config.toml
n_layer = 9
d_model = 448
n_head = 7
n_kv_head = 7
head_dim = 64
d_mlp = 1792
vocab_size = 11813
activation = "gelu"
norm = "layernorm"
norm_place = "pre"
norm_eps = 1e-05
positions = "rope"
rope_base = 100000.0
rope_fraction = 0.25
qk_norm = false
attn_scale = 0.125
bias = "all"
tie_embeddings = true
parallel_block = true
init = "uniform"
init_std_qkv = 0.0177
init_std_o = 0.0
init_std_up = 0.0177
init_std_down = 0.0
optimizer = "muon_variant"
lr = 0.0122
lr_mult_up = 1.17
lr_mult_down = 2.0
lr_head = 0.00579
grad_clip = 2.0
warmup_steps = 200
schedule = "wsd"
decay_fraction = 0.49
decay_shape = "linear"
final_lr_fraction = 0.0
batch_tokens = 65536
seq_len = 1024
doc_mask = false
train_tokens = 429500000
steps = 6554
dataset = "wikipedia_en"
Each number is 128 + 32 x the weight over its row's rms, rounded and kept within 0 to 255. Layers, rows and columns count from 0. The size above them is the row's rms in percent of the matrix's.

# layer 6 MLP down, 448x1792, rms 0.146, rows 414-447, columns 256-319
size [ 97  99 100  99  97 105 102  99 100  99  99 102 101  97 101 101  99 100 105 100  96 100  99 101  98  99  97 100  97  98  98  95  98  97]
[[166 115 101 146 150 121 103 159 139 111 134 132  96 160 132  94 127 118 125 108 157 126 133  95 137 131  90 151 114 154 160  71 142 145 135  82 116 126  89 107 119  99 126 116 175  90 119 117 121 177 124 126 119 134 156 111 138 139 147 139 132  73 136  78]
 [109 131  86 132 182 109  77 114 104 164 115 189  62 120  84 143 147  81 138  76 121 119 143 105 141 137  77  98 136 168 101 101 130 216 165 156 126 202 116 106 111  81 116 133 142 155 134  50 108 137 126 149  52 195 155  62 167 118  85 134 112 113 128 146]
 [213  96 105  94 122  56 135 125 181 196 160 127  87 174  93 130 120 118 117 111 132 100 151 167  93 151 151 154 122 141 135 140 160 128 106 116  91 153  57 137 182  78 104 116 140 123 110  98 138 126 108 154 130 150 102 152 255 150 145 188 151  89 176 113]
 [ 95 132 113 128 102  90 158 148 122 115 142  65  24 167 120 116 113 169 114 169  93 158 125 161 115 106 149 123 129 123  99 147 118 123 172  87 133 134 164 146 130 141 147 151 129 155 150 170 117  74 140 143 187  85 138 111 198 132 145 133 114 137 123 128]
 [149 130  78 136 111 146 103 183 172  44 159 154 130 102 105 146 162  96 139 152 164 152 118 107 139 123 152 147 148 117 135 170  80 115 143  90 134 161 119 102 137 125 116 139  94 133 144 145 114 104  58 197 140 123 120  82 177  73 194 148 133 144 127 112]
 [161 116 169 145  91 144  78  87  97  89 117 132 141  68 135 178 111 121 110 159  89 120  85  68  87 158 118 115  89  94 122 107 120  99 182  65  90 175 154 159 137 103 151 182 150 118 183 108 112 120  53 131 135 148 112 158 111 166 141 129 173 143 158 131]
 [ 99  97  81 101  92 184 202 116 128 144  95 158 172 148  73 103 158 104 169 129 118 173 130 137 133 151 110 121 115 142  98  85 116 134 123 157 150 131 149 149 143 183 159 135 128 112 130 172 104 156 184 148 136 165 126 132 154 115 181 106  63 115 119  92]
 [ 93  67 133 144 133 112 145 130 129 130 190 104 111  40 144 159 141 135 134 129 133 212 129 119 119 131 102 110 135  95  92  59 129 131 142 128  93 129 133 128 138 165  93 131  67 125 111 149 123 139 119 164 131 119 133 128 116  75 153 138  93 124 120 173]
 [153 163 184 146 152 101  95 149 157 148 139  97 133 244 137 166 135 101 145  57 149  83 100 110 137 202 150 150 165  82  77 117 125 126 108 164  84 153 207 133  95 111 162 112 135  95 152 120 120 135 126 140 121 133 128 116 125  94 162  87 132 112 135 154]
 [139  98 145 115 137 155 140 153 116  94 130 143 173  45 233  92 137 114 138 134 170 199 140 100  81  81 119 139 104 139 131 106 124 106 150 134 154 174 139  72 150 128 152 122 112  93  81 170 119 149 108  76 148 194  23 104 119  93 205 155 105  84 130 149]
 [100 143 111  95  66  52 130 147 205 177 164 109 183 142 117 136 138 116  87 156 163 171  70 118 118 139 136 131  76 117  62  95 165 122 193 123 130 118  92 133 137 128 104 110 176 118  67 118 126  99 135 132 171  59 118 128 132 134  85 129 154 178 172 122]
 [132 109 145 121  83  72 191 124 140 221 116 147 173  59 169 113 114 127 169  84 117  89  53 166 140 140 146 150 138 128  93 163 137 150 178 158 145 152 105 117 102 127 124  94 103 193 121 156 147  63 115 124 115  77 119 100 136 184 115 144  91 103 165 138]
 [175 114 128 140 121  86 128 116 170 133 150 138  78  85  92 126 160 100 112 103 101 115 131 156  85  87 128 146 130  27 130 147  72 168 143 125 107 164 124 122 128 150 109 192  82  87 104 115 116 115  96  88  98  93  76 108 117  19 176  84 124  55 174 150]
 [122 141 111 182 106  99  55 179 181 104  43 127 176 107 155 149 148  83  86  85 112 170 111  92 139  84 196 133 139  87 142 122  76 184 153 111 127 140 105 125 160  87 163 178 148 141 170 146 130 150 196 111 155 219 155  89 151 100 143 110 165 154 156 141]
 [128 152  84 179 115  92 222  97 129 140 159 107 148  49 134 161 113  99 151 120  87  84 143  83  75 117 123 168  83 126 149 183 127 148 119 116 112 119  89 148 145 137 110 138  93 162 161  86 155 147  95 107 117  85 164 132 151 110  56 124 155 152 179 128]
 [ 68 179 141  69 164 164 179 126 103  59 121 230 171  41 159 113 122 161 132 155  56 112 175  69 146 115 126 151 175 166 121 119 124 125 112 138 149 146  85 136 156 100 127 136 127 179 135  83 156 155 129 160 108 129  85 155 137 118 153 134 149 174 126 168]
 [124 137  60 175  95  96 127 132  95 114  97 130 147 159 126 141  94 128 133  98 143  31 105 128  67 163 144 167 187 120 131 154 147 119 147 119 169 108  70  82 117 142 112 156 139 148 174 156 157 137 117 126 180  88 171 130 171 122 169  92 110 155 138  96]
 [147 238 114 158 157 126 113 136 106 195  91 154  50 138  93  75 132 145 168 126 117 151 189  99  90 168 118 168 132 152  92 155 160  90 156 109  88 156  91 159 158  86 153 152  86 179 188 119 128 151 101  99 124 166 110 112  95  99 164 105 188 138 135 144]
 [130 187 136 147 115 111 129 158  66 204 151 137 150 176 107  85  73 131 172  84 138 121 138 139 169  87  86 141 117  86 196 148 149 132  88 142 143 102 200 147 156 101 144 187 186 148 112 168 151 186 125 121 135 164 187  94 146 135 139  73 106 114 117 158]
 [133 101 159 166 124 110 124 129  88 110 144 136 132 126  85 139  59  91  91 109 112 127  59 160 143  87 143 112 133 169 116 173 133 154 132 103  86 122 105 197 113 142 164 130 143 121  88 125 107 142  96 132 114  47 192 152 122 122 168 102 112 162  97 119]
 [156 142 129  92 143 166 142 162 126 101  98 114 125 141  63 166  73 118 119 132 169 152 158 154  83 166 119  85  94 105 155 152 164 144  81  97 154 112 136 146 138 106 207 172 148 123  84 155 112 164 124 145  95 141 170 153  78 111 150 149 154 109 148 162]
 [118 154  91 128 158  94 152 134 139 122 105  86 136  52 128 113  93 140 129 161 136  34 140 131 106 131 132 146  59  76  63 147  81  95 127 123 100 207 158 170  65 143 117 154 147 158  88 104 131 155 109 114  57 119 136  98 137 153 165 184 130 142  86  72]
 [121  63  43 163 101 207 125 131 143 146 140  83  79 175 132 232 124 180 116 186  99 157 170 138 122 118 138 111 132  56  89 127 116 152  81 132 110  68 163  95 153 132  45 133 140 181 141 103 161  50  96 137 124 118 162 167 136 118 126 109 178  96  84 118]
 [135 155  82 124 120  80 218 129 148 154 136 108 167 134 146  83 149  71 117  94 161 121 150 105  73  90 155 115 136 136  86 125 144  95 163 118 106 112 110 136 149 100 107  99 129 176 103 120 165 158 107 145 147 107 183 114 132 176 113 133 168 160  95 142]
 [ 42  94  88 103  80 137 201 127 177  88 100 199 153  89 180 143 115 141 102  90 187 129 212 116 139 167 124 114 114 122 115 132  60 104 127 122 113 147 156 136 150  71  89  87 165 139 119 176  84 135 147 115  83 105  83 127 109 106  78 104 121 153 108 174]
 [115 164 100  34 178  89  75  95 113 133 133 139 117 113 150 145 117 145 106  70 112 154 179  63 125  81 120 161  41 144 164 117 119 112 124 102 145 124 107 164 110 129 122 124 102 116  62 200 129  52  94 118 101 189 125  93 156 123 114 112 136 184 114 103]
 [134 118 106 109 121 110 109  97 164  58 154 150 163  93 105 170 171 146 134  61 145 157  88 109 164  98 171  44 223 161 129 110 172 128 107 139 113 133  75  91 149 102 103 140 173 176 127 160 121 146  99 106 166 139 118  77 154  65 148 124  99  91 114 108]
 [182  87 173 150 122 163  46 159 111 161 102  93 100 138 127 133 126 145 143 115 141 109 117  72 163 113  89 120 164 130 150 145 156  81 119 165 140 196  63 155 125 127 217  75 162 133  73 135 124 105 129  90 138  89 150 115 184 132 104 113 114 103  71 185]
 [138 107 117 122 168 167 143 146  96 102 105 126 141 114  94 195 114 130 170 126 166 121 122 109  67 123 132 175 102 118  88 118 121  74 122 126 155  77 148  97  98 116 106  98 147 102  85 124 163  74  70  99 159 146 158 164 122 141 131 190 176 145 157 135]
 [113 146  62 138 118 114 173 110 188 122  94 121 150 162 149  98 105 106 139 127 114 148 159 161 163 130 113  98 126 133  48 177 119 113 156 126 160 125 159  68 104 104 136 184 105 123 141  90 135  87  94 144 144  52 117  87 137 122 170 133 178 111  58 164]
 [126 131 159 127  76 136  62 132 147 108 131 101 202 122 132 132 133 144 181 116 137  95 142 169 141 162 155 129 131  89 122 127 170 129 187 117 142  67 138 156 109 119 103 103 156 150 123 118 143 115 156 198 135 152  54  99 148 183 162 201 145 152 183 148]
 [173 100 109 168 111 115 118 227 141 189 123 128 154 166  81 132 109 146 143 180 103 123 170 122 145 118  84 146 162 144  78  79  88 143  38 123 135 176 162 107 125 146 141 137  94 153 119 176 135 155 176 155 118 122  76 133  99  91 131 108  88  94 187 147]
 [162 172 187 125 118 141  99 155 151 173 180 149 132 219 168 123 129 187 211 167  90  93 100 136 152 141 154 139  72 100 133 148  97 124 123 133 146 158  89 163 117 130 123  96 107 176  81  53 137 201 159 104  99  68 133 112 110 126 123 158 116  80 110 141]
 [111  98 114 150 120 123  92 120 128 163 130  91 161 103 106 175 110 106 138 186 107 115 196 132 163 128 126 110  84 102 105 183 126 123 126 105 163 168  94 231 185 104 140 120 129 132 101 143 107 133 115 104 113 140 184 153  80 152 110  76 128  67 127  76]]